{
  "rope_theta": 10000.0,
  "bias": "none",
  "beta1": 0.9,
  "weight_decay": 0.055,
  "warmup_steps": 373,
  "max_seq_len": 1024,
  "doc_mask": false,
  "train_tokens": 906800000,
  "max_steps": 6919
}
Each number is 128 + 24 x the weight over its row's rms, rounded and kept within 0 to 255. Layers, rows and columns count from 0. Numbers have three digits each. The size before them is the row's rms in percent of the matrix's.

# up: layer 5 MLP up, 704x256, rms 0.059, rows 309-375, columns 128-191
# down: layer 5 MLP down (transposed), 704x256, rms 0.0565, rows 309-375, columns 128-191
# gate: layer 5 MLP gate, 704x256, rms 0.0603, rows 310-375, columns 128-191
up309 099:084125120156164123156133153120158138120149153137150160129130128095121115133113131133107120110128116171128102119152119114129095118110128123091124153153096106123154103123111149190107116120106068
down309 107:103129137137143158152136127135118136110133128148174163105156131112131103154094132140114123099148119147120121144147113120109134125114134129125116131161122116128167106104088127206093118104106110
gate310 105:139160153139132126169112191151143155153124151146112137111131110123089113123132100145107099041143107099116142106145110084098134126125117124163143132098141101125132151131158146129172099106108154
up310 091:162137174127126152143089140167119148133101133145129171076130137125126165141109152146147148084093105123092137093149148118111128147080101115130129152093163088158145106135104186128144111137128147
down310 100:146136161134110136093131063134093156120112117127178151103117168134146153111082192094194186159072141139133113139145158149114116145105141121124106119115146149125155104133098136089122122128116135
gate311 092:116151132114133093116127114130101136143171112113088124115131120127139129137094121140138087140118065154110165109148170136077121129107096155127104162063131134126090099095106163103120147123139094
up311 095:156109168109100138132125110092124125147135175141102117134161150138109092124117172148160081122075126153116124147150131160127101121117116097104114132140127125119109155107118153118129124138119103
down311 094:104144091144134140136115133144125110108122074117141137104103136104157151154155096111104181137179129102117148118105134119116139149134113153153127130116133150141153116156112114134133130138120139
gate312 103:160103164110097124101111158158139132142113119120094139117162120142163117104132123114108117103138121116087120154140115103155115075142170103085131114093138151130142150146147109179129136123138148
up312 093:122170103138127149105134133119170134112138114195109127142164116103089157144123120079112060084110108096098117166155149148101096090121133177105127154151165108128149137122156134155154124124144129
down312 096:132161134141143156145140112101152139140126103112135129153098115123096161158109141172114160139092135125172134132132113127124085142127127168143124140145093070144140121137149126087125145107135103
gate313 096:106141116142083136077117124174152118141150139113089138153154114147120133126091149142113080154129082173124105156168162133091170092137140097131132129105148111163171086180117134168159164124122085
up313 091:132115154116116150115104158111138131111122122153140143125141106071117138164149091136148127125123122092132149123134128135122124166113125166093105125129100146153136127165134129160114121105104151
down313 091:111130101134124106141126089165104144116115116096119120125102123179125151089100149097116135147117138165100122121122134136131136091150129105134149139127154108100118139114116098090132117159137104
gate314 116:158145139158111115132158187102158147075104134157114098158154124149133108125118174111119155086119106118126133099166121106149116104147133143120107115121147109134181144130157124168131125112140130
up314 110:129190129112164127127117097145128132118138132145116146150120167145119089109132163134119111130146137138146124124119164118130150111164156119120131109118129141121134142105076141072111104101097149
down314 111:136173146122150103117162114165141166078130158170127104177138155133113097097150188130132124123131093139110105108160151112159156102161175110094159121140113143143127176100110152090109126115131161
gate315 090:107153151118139083147125145104112118145136092057133168104135160144158147110125138171117111104129123131146118101126098084106097134088132102153111151096114116124129100149124112106180145127124155
up315 091:144130130117081147121147099152152117146104157158128135127090179097080167156126158107107101138164119092111146173163135156156177074139135135123140114168161120124155135130116141161165162125131097
down315 089:117106079156195103148105146102120148115178132127129115132153078133187089125129098173182136125123124132127122099103123091122111171141129135135093129087103163109103103113158119111097103141125154
gate316 110:135172156143033146137123170092131151114156104115142123127110163158099098111122140119131101094084112083139149129177138090118101145119150099089140146103153085104128154154167104139197106102119124
up316 115:123135156132131151165136098099083120081101127116169109130100135133138121144126148105163129166149123132123113135168099140132154097123151122063118074166073099126099120134109120127109120165118144
down316 130:155135142099117144160129107106092114069099113097165124122086133128136119143127131114160140151135138176118139140125105151150157094115150110068106081148067095121122103128098121126105154161124131
gate317 112:116129144166118167154121151125111124135128086145139132136142187158142075111125164129075136125112139153139116087126101071175138114108146122159122137133121093107169151167164111162110159102112144
up317 116:115091134163100146115098152159099120111100124086167124104148141173151158133114170146144075118154127118129113097089150109150152097134133150137099141141134113133144137151165133137128171150118138
down317 119:107097116130106120101065128153102090138092128094139115129114112171159157103156121137151066132110130098115139086102153137123130118132113132139072144112159099178115123142131135106145158147137107
gate318 101:158103145125121162102156094143078131147123141110136123161152101136091173122138117101090124092087128112157146106090085132128100140147121102123143151118115133132074145138135152124110134141131101
up318 099:113113146123128131154105152158109153138134128124117113201101135136101137120141127104145149152098138157131181113084110116121112121155111134136150148178066170145126124098165142104125146143102133
down318 082:126120120140119112122133148106157005106134115118127159080125139072163100132083130158146129121153120138128102137151163135110156107100130136140099107111179117131153106130105078139131118126127156
gate319 102:130141122172075114128162169100109136137145103130143140129162116126108070114128092108124090101108116161118141169128137108127089148126083159132126126111122146143183175118169134136146141132166122
up319 095:143131161147113151110119154187127106137112145136121146133164133115129151145135133118077081115110112145124092106134167169115128124113150132148105135117107109146168137120130145103151117105147138
down319 097:116136153122139173127129120191123077148092165125116134156124148131117178159158131111120111119140142122111074080151160193102109127119165094158085145168111086123127129104097139080134120111092122
gate320 097:152126153180125176092149143101114139072116167131127135156126127114141129121096101126130127121101148095129090144098148137120107171150146151163144121126108073102162163092113087090122154162101140
up320 079:130132125114082125144123086084099130185113107157168128137146121158174126108140106096134101180110096128142134107156136115137116094080142111152127111140135158128137138140107116149121140148093158
down320 083:157173141150102167132159127095120173136106138129129125151146116128176106082116100089122111141100101110123126125132136110115110123083145127184156097165128099108159127130123085101137173144111139
gate321 094:136146082107173112128083094149114144158076134108064090075123166162090116095129114142099123107147112140137136099122116142124106131131135129168174135143156125116154108179140135161148101117114157
up321 101:107179162142124170145129160064138124051113159138171125154101117109172101160122152122111097139115158099147127154140100100123122173109125086125062124105127094132129117113111104113128119105097131
down321 094:134130106106160122119116096155127196177097117100074106097138123148089095101098085141095142126168099130134132103136134135134113135136139162157158129124140132074115125152136136181145113114113167
gate322 097:120122162186103109167162143117117107151141109112129107118135161154121106122099168126119123102145138149134103154159134076080118108177136107113164112113090079120119140144091133096130140090120135
up322 104:088115090143112138156138122127134114128127105140127090107148141120137101121103131163145101112105111159139124123130132125144156109114142153114165144160155085098089130163142156114106157139131107
down322 094:147089131104142172104104107114151079093112154123145167131107122100142157125117113113117148156111083093123126117113158167128119137098110154126105123141151144121124116123154136149131110136119094
gate323 102:118138150116101131125172156148126143161103081139126108093095138087116100113141127119130116087088122105111107112139157098121101131071118155105102156112148087101108146121151174169142160116132116
up323 093:124105128120141132099114138152092135126100152117120147170107136110151106153124074123133115130138161145106132171128092167125156129143138114142154142096126189143148133105156096100114148124112125
down323 094:096159109129119137134131142137145083150119084143123146045124147144148106097144138163104126170137065159099129111127145109143099136090094145091097116128141088112143123144130124158131146139169105
gate324 110:163134146102140120148146120115142125145109143120117149157113105155103105126112142134087129095105099091178082130161117108123120121165160071117134119105107072131121131128127097088162145127121136
up324 099:136136144160126128116166092094122120176138172112115111130120053111123121100123109137115129123167137120160104120107134102093114136173127142205111110117118144125161134142122128098110139153102151
down324 103:143160158156110109115183095154126167146158163101093090168090095121104113106117077130112140134144107167130102111084146074097109108148143144171116123120136139158160144125128129136130124155112145
gate325 108:156154165106156146117146153122157137104099105142134137143106175156171115099147142117127134138101123096116113097186145102105105146153128149152162117143123094109138123094127103140140098067114133
up325 105:103115166138174147077111116115105114134142091142113101143200126164138135107136124151092135165086123113108130116106143131100119110157143158068123142089151117115180149126125156122147081151105147
down325 110:124106152103156145072099097107140085109154115146102107184172114163186149123150108117109133158123144138133145096146175139082109125164125147076151132096120116121158129105120129139118079133132136
gate326 107:129139125173122136177146140164103124114164103114156099120140136147110134126114187111093133163101117093154119105122109060112128176140158097130127114125105118116145136118105135053131104093116145
up326 115:130132116153108169123135145119132127122134134142135108104181112161146112117128134148136105131137136082113169185132134126122103124110106122147134163135121159116098132073127106136117159121140139
down326 119:123144148157090180152120123125104139110141151141136141094163108159149131111113129158127111148108131067094137142111131153110129155100116103170141142137110154128112117081103128114107153128156105
gate327 107:144138134093127098168149098093158131099124075139158120121101159136157137118139152161122092112085125081123145107163107120156096132075168127134121120135150130080146137150103135134129105151166159
up327 097:142125089188137162122149144117086120122119148134127137161156117127142115145128144092104197167107136162110090117122134144115156117169131084136153138140108138186131135107097106149130144105137113
down327 101:142093137112127133163149123110188092126131085131171132130141148130167134127113162146133117138104115076104118096137140136150115134090164101134121135138142123172148133149104113170129133138180174
gate328 075:083143080133094138129112137148123139148138151095124140159109133129139092146113119149133081138113107161136076112134116132118172084119120184155146148141082159131125174131134120138100111146161107
up328 080:152135185132103110137110103141112141171156132151143132139172120183100141122129082139129118078139123118115115160119155152161080083141126109123098084104117141118103099135153162132112115127102067
down328 073:110149064157146100120150147166110135106086158095137151128130116103158123132135162153115122123143137177155168106127134109117161116132161137109155150148182119149117130135118109126146140121133136
gate329 104:108124123109113143123133131119111132140123159119168115161172131157117133137105161124121083080154122117126117167147137130097146123159167120122140173117110145117188160146153120162108114126148167
up329 098:120145140146131142180141129119086118118126120132160136130101153139150154120116120162145158135128107146163134103142079130155102157177124114155155116155118159119073099101078123100169109131134135
down329 102:121145148152123171159120087109095136102115127111168153127096160106141181142114123094109150128163117141127115109154102126145137149204108127158160124148101133117088137104120137119133103091120139
gate330 098:117130155123114120163139136100082125165146190103066140150168123185099111124123147104081077063109111135117168091111149090100160141119152156139124122124119127125144157153086096095137113140076114
up330 107:119117109130162102085166126112176138090136143134172109132140124146140139134128139172115158172147152136160090137109126100154135163135109174121153118139101148134167129110130111157113183138170107
down330 102:118146140136106134113148149101118149151187172120100152169166122189122099104113120095109102124122097144136157120106156100094154159154142174153116128107117128155112137162124099105126166148143101
gate331 103:123172127144122133157149133109159144120138127147133129121155168126133126122134133117120156147099124103086139165152140113142133077122132088125144115095130180090163137115137150114137112105115120
up331 104:158086172130092127095132119148135097137109122127096123121143142149145122092144162133065155091124149148147089126111117131155143180161089130155119108111100178124157154064156101160130156158090130
down331 104:122126159155127136135137130090158113125131144138121121123144170123138120119175154094091154117114131125114111153164148136115146120133126128123150131094129198073144159080155138140139115100085142
gate332 119:090100128158116119114135111118117131135093080151137118125119163170167125110099143143165187135103153114150136111153101104151122070121132124194145137159125107129161132139175111158130127119116131
up332 121:142119166163104152108116145142113137110138159078149085167121066123139151128105139121102097121102150129140122075128154146107149159157134100117140123122100137105161113147141122090113116147101152
down332 116:118126156145109145069130134123109124119133101068129128143162094146171140091084175133131129119121143132138105132148129140100183135158128097168154092160120125129159103105137122105096133133160139
gate333 097:091127150119120108106089152100124110136129102117115102134113095128131113128166128135160174094130074127116139134137120118112125130118116093120127131113167165145122058100138139110130101123139096
up333 087:106131141138173132096122120110133151186152116139147090141132124104120124152113089126106122097150107143116122129088139130113174119160106155095120091095131179158141121064195115126121157113127120
down333 093:144156115122100123160123140123133080077149140141116153112116147124130131116140175083144135158113157094118148114129129116113064140120119108155144173173107089125114156172046131127162091151135103
gate334 102:131138116116154097122067139097127136083126143175110115132101152175121110147140151139099123134116140080133145096158124109180155102146110149181139140135156122103168117120147141124152100128122129
up334 109:153177114101106126141180143118141115169128128141166115157184164105126121092144119140121105164148113127116105162144119169148109152055118102171133126133102136158133133138141133109165109118138152
down334 108:151190101078121094127157156100165105147137106201112099158182147141099127140098103137108117161142162106104111117168143182160131155084095126154123144158145127130131119130139108090159104113154159
gate335 090:129119110124152117128140147141091137118172147107138153161195115103144160151123118099144151148125155133134121139104127148111148102103096153094134140131099162155146126116176164106088088156153127
up335 095:144137138143135127102166149138129135147137161134156165127137072136147136143130103153151125142111145142106120146120174129142106109131118147140118121111073136170133088132134185130128172085125134
down335 095:136125118102135122140115121138123123108117093109102066137141146130119115127092146081093128099132113113134133121123054125119152121126126109115125124126172142108124142106145080097165071168117144
gate336 091:120142154164107131089113105125131149129132093136213122118109135126158140146111097133129087152134136055139129158123113124099141182094158101129141136115100087131128090145142101134103069112108137
up336 086:156119141121152112177119216147167161116108171127131142144119152140129116116132130092136121149133131135180133115141128125142164108161134137161122096124115094131128117138131114189160121119132148
down336 089:130134130179117130093089112103133154133132101136165150120121159126186136116124094115112077133132144057168113123149106107089139173079135107103147144123119087148126111125139118137101102106108136
gate337 110:132101140162116131115184131132077146150113164131133149144130144127156120127128110154164128133137134163131081139125143113169141121132126160112154115177093135146133154108131143156135186159147150
up337 107:175114132135156121148096153141153151131106070119151124136102131100127129154167172129151143086126095135135135117156151073149099121126143146155153134128113065133109132142137139143155149140138102
down337 106:171124109103135101143127165099196068075146070160128165107093128110124166081126130149098155146134142089136160116163107128084075124116102121113119148135159109122121111131137127127127093095123158
gate338 115:133117104107097149099136153124160156091121146167114119142132142101090100166111096129116089091098132114124120101129115113124137127129153186110144130141157106155124133107196081167116130156116139
up338 128:155148178150121148114170122146134117152150169115110108164119106167085118122145134136080102109098108118128120126117118112126097134147128134100127134115127121115144116119139136132095167116201153
down338 139:155129160127134105132138129148154125157119186116092108191079099186140129105122129111140101141109126126102099128126118112099119172150106143096123170106128133087177132119112164131116124111175120
gate339 092:139152142118137165138133110162091148095111129131127066163145149175146118129156117085141098101110133137117165168099120125155139137156123106133155148094093146129168112118103168085118135123119108
up339 108:093080127123148145080107107152136113138144116120094136132092094149135179128149119119160137139090130160086165170126118152107167124127105143154139160119118123119109106123095175121139137133143118
down339 103:120100106131117097123137161093160087169162114141117197078124105106120142142107146144114170130132124123147107119154123135124117116108127152136112106156154121120097127127133094159149109127138133
gate340 085:140098095130099136095173105129125137121119115106127107126136143087186054091106090143112135126113144124131160159090102122127117135128123147116127139129164105129109116133106127143105119095108135
up340 089:131116116104112156111124152183114117167150135156117067121122129052089152124132148109153101094123124142145114139118112101102106110120127077139137146114134117147104106137175144138108117114097106
down340 084:132156142118156087146104109113143118133145123139118166129143104157098168133104124102147111135107112154099114086123168135157137145124114159096138127098086133101148144154120114132159169145160135
gate341 101:109107135104111109147098188113149154143064144139115108151178117117124138135119128118124190114142113132149092120138122106120166098128154162088142111114138141144121157153139131128212126080133140
up341 094:152166139169123159124125103147110127127170134127176135154153134141122132121125138107111083132096170113142103134153104114112132159150121143127151146111110102108140154121128130139106125152118169
down341 102:121117141108132133154086182120138147136089131117120109143169115125096126139129136101100180123143137162148082132142098127126146113126151189081144125106116134125152124132186128130206137099120146
gate342 092:135160114185115157117112132114095114155107105115138133109151140119179111106123101136143112092117110131143111118134122095118140178122136131152119115115145147121136146126084145090093128094142117
up342 099:115116167087160108130183138139089162102150152134143084163159148156068142134105154128085129122102149106155133138123135097130137125143141120135160117115146094143128155132135075116186143120097145
down342 099:098135145187123142093151126125095152163127104126141142157173132093128126119117123133147109073113111126147112117120134102146142171136146131133119120132137137146136144150119153105087129094129132
gate343 094:112119116090146109113151124115173138142145141165102167103128113144118139069120154166097110151143143118110154122114149150142154066120073126165120095154092143133132085143118127113132172175147092
up343 095:137125098127122139103126129102122125160123169115178134107107100089152154140166179110142112114097127106111098124106083138119113118132124104085132096139162110136083185118142151124110166127101154
down343 091:111145149114129115121106121142129182101134092135093146133140170130103112105093076128104107146144126171128182115136176122140148144112120157174144122145099156091161086128114094131130097162135078
gate344 099:155151151153112093149144142097054133131157163129148146112150127190143140114143112099104069107092119103136147103125107098113102174084115121172117113106104131077132126160142120107148088107110154
up344 097:149126182126121129127182063108121120172126089125133111109139088147084109133140154091147110111115095122143106083139141085139075131111149145129135136128143091106115121152140125092140119112110090
down344 101:132113154136148167148128085114143104162109073112150061140128072139100062166145147089146132134143081137136107096159134109160119094135173130099148133119150112125138123119140099133128157123136078
gate345 102:129172170134103132122119151131123142107111177124160112136158153175122131141132164136101070087118131110145130129161102109147133143141124121099125131094154123132176147127117128129124125088156160
up345 106:122103104132136142107153112081144114086124071140174147114112128112179141103120146155147133087112117124128125065138085123141139087120153132155133129175105128137148115086137128134120167138146150
down345 119:138106105115139139101140108074136111093134065156163154109106123124168145124098145140127132079116113122134156083125089119123125098119137136168118146161112144156157104103146111139119161147149133
gate346 095:125135134135112123129108152129121126117131141124161109134175132112168077147119162148090150111116127150099128122133114122090123138164143149153134156095122100130137128128103169143095150100125116
up346 103:160148152165109150126169142099131154122136141170153144130153130147179132131119130117093125121144179123158108099168165109134176138129095161116154103136088116089145147120125103150178134144109153
down346 102:126121128123101114116126139125106136122172149162167123105193118115176091152130153149079159117135127165111108105109134139082151128161128137128108141112106088079131116124102167144110170116142119
gate347 106:151129158164105129149161130090108118132093104143137127134120147161181114164163101097108149118122135117158119096119083101141136158118143133165092120149089099144187158128140136140172096107096145
up347 101:130123101107161093137094102145131129086125159151140110132095151127089113115127113102146160130138130118112148114117108127122128170110123123111173127122140144128117087125091114193159154133129140
down347 107:153112132109154104151115133128145131076097132132155142134107140133128090111131105090153163117125094108112153121125119114126102181125113123123163149119139120123136112116101119188175114092108135
gate348 086:127138151118138156160142099137115117158172142069110170124131145160100123095126168111149111140140128138082105099125137085106112106111136107102113113077139129140117170085138133119154122132135122
up348 086:132158136054134101148113124105128112132140112136192163131122137093163160135131147122145111132151147093147149100157097162099112151095140113119095084136105105129141167075126153089098127118103142
down348 086:150096090170147121101135114158147184121115147122103098131106116158113085159144094104127126116126109193133111140130144136193159107146108142120173142143148114143115101165134099146115139148129127
gate349 102:120146128123127134102157085124092122123098186153149147144216127158128152107111149109108149139092144129173084103168103139128140163157116141073130136117083135124116143109178147132109186136102171
up349 106:135108133114144172160133142149150142128115114146131119148091115115094115180123071142173138117066123102101146095104168113148088091094114094213116136124128147113123140146149108119140124140106122
down349 106:117126126103125127131150121144105180119122143148141168186151143147094128167078095120166152140093130137118117107118149159143087112112128120131133160144106164120131164135188116132104145129105185
gate350 100:118139125129120103138107075081128086161118101156136136158127126107159149150146127124137129128161153137131137144114136112117188174091128138150147173124168135132092134089135144108081153114076127
up350 093:117133151111093134120153102060090128116126151147104124169168156129140120154131116099092101085120122167103134128154105146109172153108152133058133140148128100135142140122138138123108159106086083
down350 091:153120098149154122142111144189163090138113123118160128093101111122134133119125147170187144167142153125165110137104169110146073104119106115182109123115123128148118110133128119142133111151149163
gate351 104:112131147131093113133156158145088132114076119133146080103137106107161134112110183119108121126092106140176077127085104155188149171090119107101157144123118141124153116157153117125134165102126114
up351 096:139119158090147099149133134095130119152132139083132105159099116152106111113147139141174131082143121082108182182131143097098110128149129104144133125101094108107122149119087081144127143132143143
down351 097:143139146085104117116136166133106114170087127088147083150112133150128133084158167148129098118081088091156137159109129119157128145086132086090142130125095109141115146124142117134100189096168139
gate352 100:171127165086171122114167123106136143119133120140136135148118155146136123137124124119136115132094092132139111158134115102098090143138143099132107126134111127143088093143122143080101125136129096
up352 107:113133113169144130097167109160151134101130107100125083126160085191124123084139127153129133157077146106148088126163085084124117135141121163140127131104130123140117145088120119111166102100102172
down352 105:140092136073170111110146112122180138143111116137148128146136141125105125143152091128159117144115121103138109130167130105098099132135145101118110106138131147147096107119119140081121143116143092
gate353 096:143117169146119099143136146115123114155144115144127157130131135136116132120136163175097097127110118112153112127171135114150158099159139176097121133093147107126154153112136124116144138104124145
up353 091:150149101147151133094106140109130126130125154111128115139144109153138100135102146113092126147163149119113120157123137139113129144161110117187129098115152165128141127097091143128161119126118137
down353 094:145138130137167114104140153109122110170128111133119152145153115150126119106092173131082114142150124131113096145162134109117172108172103172138132137082160151127149142126157164124146147122126133
gate354 106:133121134140106099149148137132138145101095140113117105131163132140151165117105133150164153163117142133129120106138137122138089130117111154101136150122105114098161150131118120143173123141094114
up354 095:143098103076166108148124116128144134106139096109091104122167164118128142110139133157123131174133108134133132077132156140102097085141104132108111154155118080106133120093179118175136125130123104
down354 102:176087088102145112135095123159101124113159148128125118133124150102101111112168115127101099154117100103115133086140124155107149109117140114134112121173146133152131109107171106191108125103169129
gate355 094:105136115138108188123102153140108142109099091105095130156114136140167131105137121156121139137122118113160121114115128080116099127098151134135105144142133064087070129130130140149160113143161153
up355 085:114116092107182156111087103152114131153128133133141134114138153146133106147136119149153165135130112104158133085114154149115116095099122118106087164160112091124092099142161128121087113112124078
down355 092:159129131111132095133157116111144094157159153184159145087141142111097104154115141100132132120127107124102152130167135171131153135122130106088142110125101166153177138140113112097105125111096081
gate356 094:157120123120114133148174146133164120169147116096078105131111147094106171138147177154111116152148115115090111143124090127119098113180140101146143158139142130129142163105124130147090101153150105
up356 099:131165138141158109162138143150165135098144114152132116130084115163124107168124126082163118139091149118143151109155121084124102086123137119118114101131129092127144140118137104102161101052106115
down356 087:145102131108090109141154144123160239161118132102094120133144144107117165146145159141116118134149118117081115160124088124112108135182108110135124164145137105101151143127106125155096116155152094
gate357 113:187141135137107138140092179195123162125113202158120135149134187152149118141093163092115074098105151117144074167115120120077142092127133121100132096114119117132150127146146167180112122100072158
up357 107:117120161136138147129053144150099122151119152127113159113150160143137144131110113084111085100120137149121125174100123167103183089096102128148109114124124136127119112134208162145117145140097118
down357 115:051150150132133139108091112101111090124169116066148122126126124133132143110123116119101137118140130156125165140171132164136165126114088159144095149111130128107121126131204132104138150147135112
gate358 102:139135179108127151150127153115166123120086105167132125149157134154163115134124143129106104150081104110137135057152105116142121105121122136139118127144088116127105120120148146184145148110116164
up358 101:140118132144098085115116089102191133155117084139111139105160153122104127141114117131109136111095160130117099132088129138130124129167115114098101152088132150131065166131087148153178108147161107
down358 100:098110115112115072101113099109102178154129121121138152092105122109108087139098080114130158117089178143119133181100144124109122155168137097090117163119170102182131156155098144102170080115151091
gate359 095:146140140182150130135128147103084136112139150083114152168089138152136105120149086123112110180125143114144127134136125142117115142179146121130112097133106070100125172137101098148090122113116162
up359 106:067114099097134148139102127174130139149201091112125173110079118154106154118140138110151129128112193137127153167138111142080129131148107122152117130126120136127103120105109120096135157111131121
down359 101:117143125067115127110139111177149057163145098188135113087138108118093145128104151097144126074131127155122123131119114112125132110090104134140157164097140177188140090104156156098167128120134089
gate360 097:132158079122139124100119128081132139091145195150129141122122130136104102117136091138100070110107161088126134086137152108143132133127119111142124142109165096086113124109093160128140124084108113
up360 089:128183129102122111145086137106168112106134157123140111096135123153141115134149081141112170142085129132105148108134143110105155064134098103144124149112138123092146098098096202151153104098134110
down360 090:170159147115091136134129136131156131107126094117144108101137141124148141135135140135106224140136101140119141145148120104125112088134096143150133132147133174141117122121142146134147095091161142
gate361 101:134128101121152107148137163089149150090106107143148120163081105097158071140146179100137129113152112116118161095172165104133129125122129116180132090106119086093188164134143078117148104075142132
up361 112:153122158129077128117089116178133131095170160120130146097126158146127109114132103155116145139086133132141097116136175137118154111137121150136131134122106142158123130093170149165130142056137146
down361 117:174122154144116135135135117135136087109155129139115116160130149114131111128155112132151173129091146142122103112109158134136165090134127155169146143145110149085156137092166148203140146087141149
gate362 105:137166086159127155122105117100129147108105116141119112138096116192142111095127134125109151108115127092117123139152140089148110112115132132148159114167149133118158110134113160133163101106149097
up362 107:141154113098119110096155111138172145153116159138101154145131129133111146092140161145138135143127131122103155115181145142111115073124121160122117120136188069133126131117145161136111154126126132
down362 108:145129125111134131070171141130153074148130135150116112168143130105125141099144140137150147161133095133141144067185139142111115094116131138127125124105177052155116131112138122133101165150131131
gate363 099:156124163139142124155163128133130133118116108090126093157162108118127116123115153146130097093143147153134135177086108131136160093129090121101137148129091172123129082122151121127142132106156115
up363 094:147133076104141119114140101133083130123109142150115168123142091131145134128130153132162140155136164134112123154102129156133158120133113156154119158089091131132152123163111137147160131108120146
down363 092:098110173151110098148124163106146137142152116118151085140109137130145134137165085131102117126150105143152132106167132142132104128136153110104134092164127138109130142113160088078117103155111123
gate364 094:097128152182147155104132114123111145112073109125158103124088094166154134133124157130124138112080119132121133183161116100110118140158109099171139109157123122114102150094123155096193093092140133
up364 081:140094119108170147167120091106143115127118082111127118096135127128108149142116134111113119159100098144107110090153140085099120127120149121122112153109145103132143146119135140144100097150123138
down364 088:116098141113162167161130087126114115111082103115118112103141128120111150118139150104137130145100132182113126101148136084076116148119127095097114168103158097161144157147124176135119104152126153
gate365 091:111160134147098133127162109078122132155132117157137118116181197126167139183078069150135123154082137116110131141124124137080123122125111089132103121088167154089160107126156120133129085138122142
up365 104:100107100140111141083128108141109109142186121111142150120137128109150165146095094152145131152126123109096152157107093167106114091125130113108093139148182152113136104161121160108127118174171119
down365 104:142092109121154145112110146182129098100126148107130153125065075145090125087208195123119138116178121158112136132153127124181158118134149150143155141161082121137120131128109154129142172124145107
gate366 095:135135094173105131141149119139151134098135116130116120141083133107108114109126159116095111080132122155178120124106163114073116130114191189070161125087100093125143106172129077150128126125126120
up366 118:111106138099133104128078112118142100148191130092115149092144136110103153109135120133073131074158125131140132149109132130085130136135148155126129133110154149172127111155117097115122129117143111
down366 103:132129170066130122126099132106115092158140121109151138105174117166144147136100109131133140149116171087098137143150087123161138153156094067199092142166153150161131158071117158100120139138136137
gate367 103:140114140122166094135119122121095139103119105161075147133168118149151105127139161137100120134134132145133161133102148084153181127116129110138108149162142149146169143185152151112132112131173152
up367 092:150142137129151126127152146129143131128091169124136122098136129145161102128106121106138137130115146098152149107088113130093152135118121102118138143079109080094131128105133149185171124143120156
down367 095:128148133104164118143119136098111111093112136129061134163147144112161076130135134161113126126122147124125171113065142105139190114103111108140119152133128101164137180166148197140135103134125153
gate368 107:143129121154119174137147133127109123145161118137117143129172060088145138152128094100141157156116149101087083085089118093099159135155139144100152139148098156155099087155163133117076131129116137
up368 096:090117126134108115107134119138105161127134114126155136137131142091168143106110128135085100147162133155157136106139159150125103166118127121165153113100131148103108113116072148075128086172126132
down368 095:160121131138152189157132135117108068153156106121117136116125084107097141154134134122165138138097138097122117119102103116116165097153134132085139159155104091175154127138157106180116159121126145
gate369 097:093147131101123127152101167119150143099128136120132111127144128159120098150125160146137128078110135131127143139142126110084134125097146115108163135129104138139156103117129144112163158118092134
up369 109:121143119133135094134101094134180095134168120133182121087135092120142134116158117126146136096116114157107134106157144138118113125121140117168134127120116163176117117128128156081137116119122123
down369 101:156109125171150136128149078148115098130125125123134122111137129101112159119136115072127134154134162140135107127123123157158139131160110131136100131125131114139110144157141120156112076128157132
gate370 098:167165072170093099139138106116087135146129143143137090144154135113148138166118119075132098109086136130153123166100110141151116117108118146127147119111079136138104118117133152081117159114123166
up370 109:144122118129121144104110127152105132118164146062134127105131121092150117171124125113149145136125150120141142122132132130124145148130111140062156155113098102133118142098148131147096165177186157
down370 104:095084167091141149127096166122163137106113134101150146136117110173143115095097140162150157144147102136115170101177164089098135145137119102111133132125156106169167158138121069158122084157137095
gate371 096:114125123133111147118151090135112125156118114169104131149183107139124117123132116093132140154158131131143117138138153102121154125079130130113101135139147082101161135138200123194142149095156125
up371 099:130123113151126111140047127157129132139147130108114172113124145174114122120154118136147117081127149148111162155135141092109133081098138092129097098115148102147103110104140172102159083128127086
down371 096:119138144121128120110102154135163142132113132087141114094080139116161141137096146151118133122119114126108143106131087162131110161151093156122134134130111155124101144100054151080091112155087128
gate372 111:154160124120152120180114164132142139121098113158124119163085155119137128139126156112137127154131136107094123062116136101146128123109143090190130116148133097128091122151154168152122114104099125
up372 106:171116135136137138139114157149157133127151136101119156121120131164108137121136123132119073138128119113133128154144100067134131069104105118090140184126129138129079121126144137141170164155125078
down372 105:145123190145105107129101136088096124114118148118066120127160163096115120131133098123100157104156157116146162180117100080115121104125153122061123155139146143125140156128146100085151146149099135
gate373 095:120130115117076146127136151169120117159107131129129125169157108125127130146122091124130119135130125099171122149134154141104182094113173120138124149118128148169159128125125112106145131088112114
up373 110:093094113150127129127109116160123091175138124116103141150145078106111159112149094132140124131188127172116094137085104164063164141125100155113084130141147148192107129137097113087079120125114135
down373 106:129107133140196093136128101096120113103146120124121123094093153133118107117151159132122130127122152165089131111134092123138090151137097124129144089154133109096130126153114130125120127180137136
gate374 103:166157142158062129141145156184098117148145128146119151156122127137148098124132144115105087138099132127131067127143130072098143115166137113076143138096125102156122173130129124149150154114108139
up374 115:116149152162068119126106124167099104104134160122099143142142128116140118109114142145139136082163132187102104153133106130123145111162128119060107166156129156136169195142177139156077081132123169
down374 116:111132147144087112121091116122110085104114158126128108111130126081137152094101138122138133089182138186140175152124114141128140136134124122099107145168131162078177164158168134128098070107143131
gate375 106:120154144079111136197165157117120134127101107152134135123113147101133111133122119105138102148105140124161165093138134112154106113112161138174135163141107088108131125179089130131131086114112138
up375 105:168144140180095140084120120160087139128167100109185163127122141112103079094103133101139196183111131117129094133090138071102127163132106188109105124113124117139127178098124118120182189120166092
down375 105:187111175114106128162121119143120113101142125158153180130113138053112088130095112111154149156109145136139120118104145106156101126126134138126152155148091118117137119122103134133154129109141133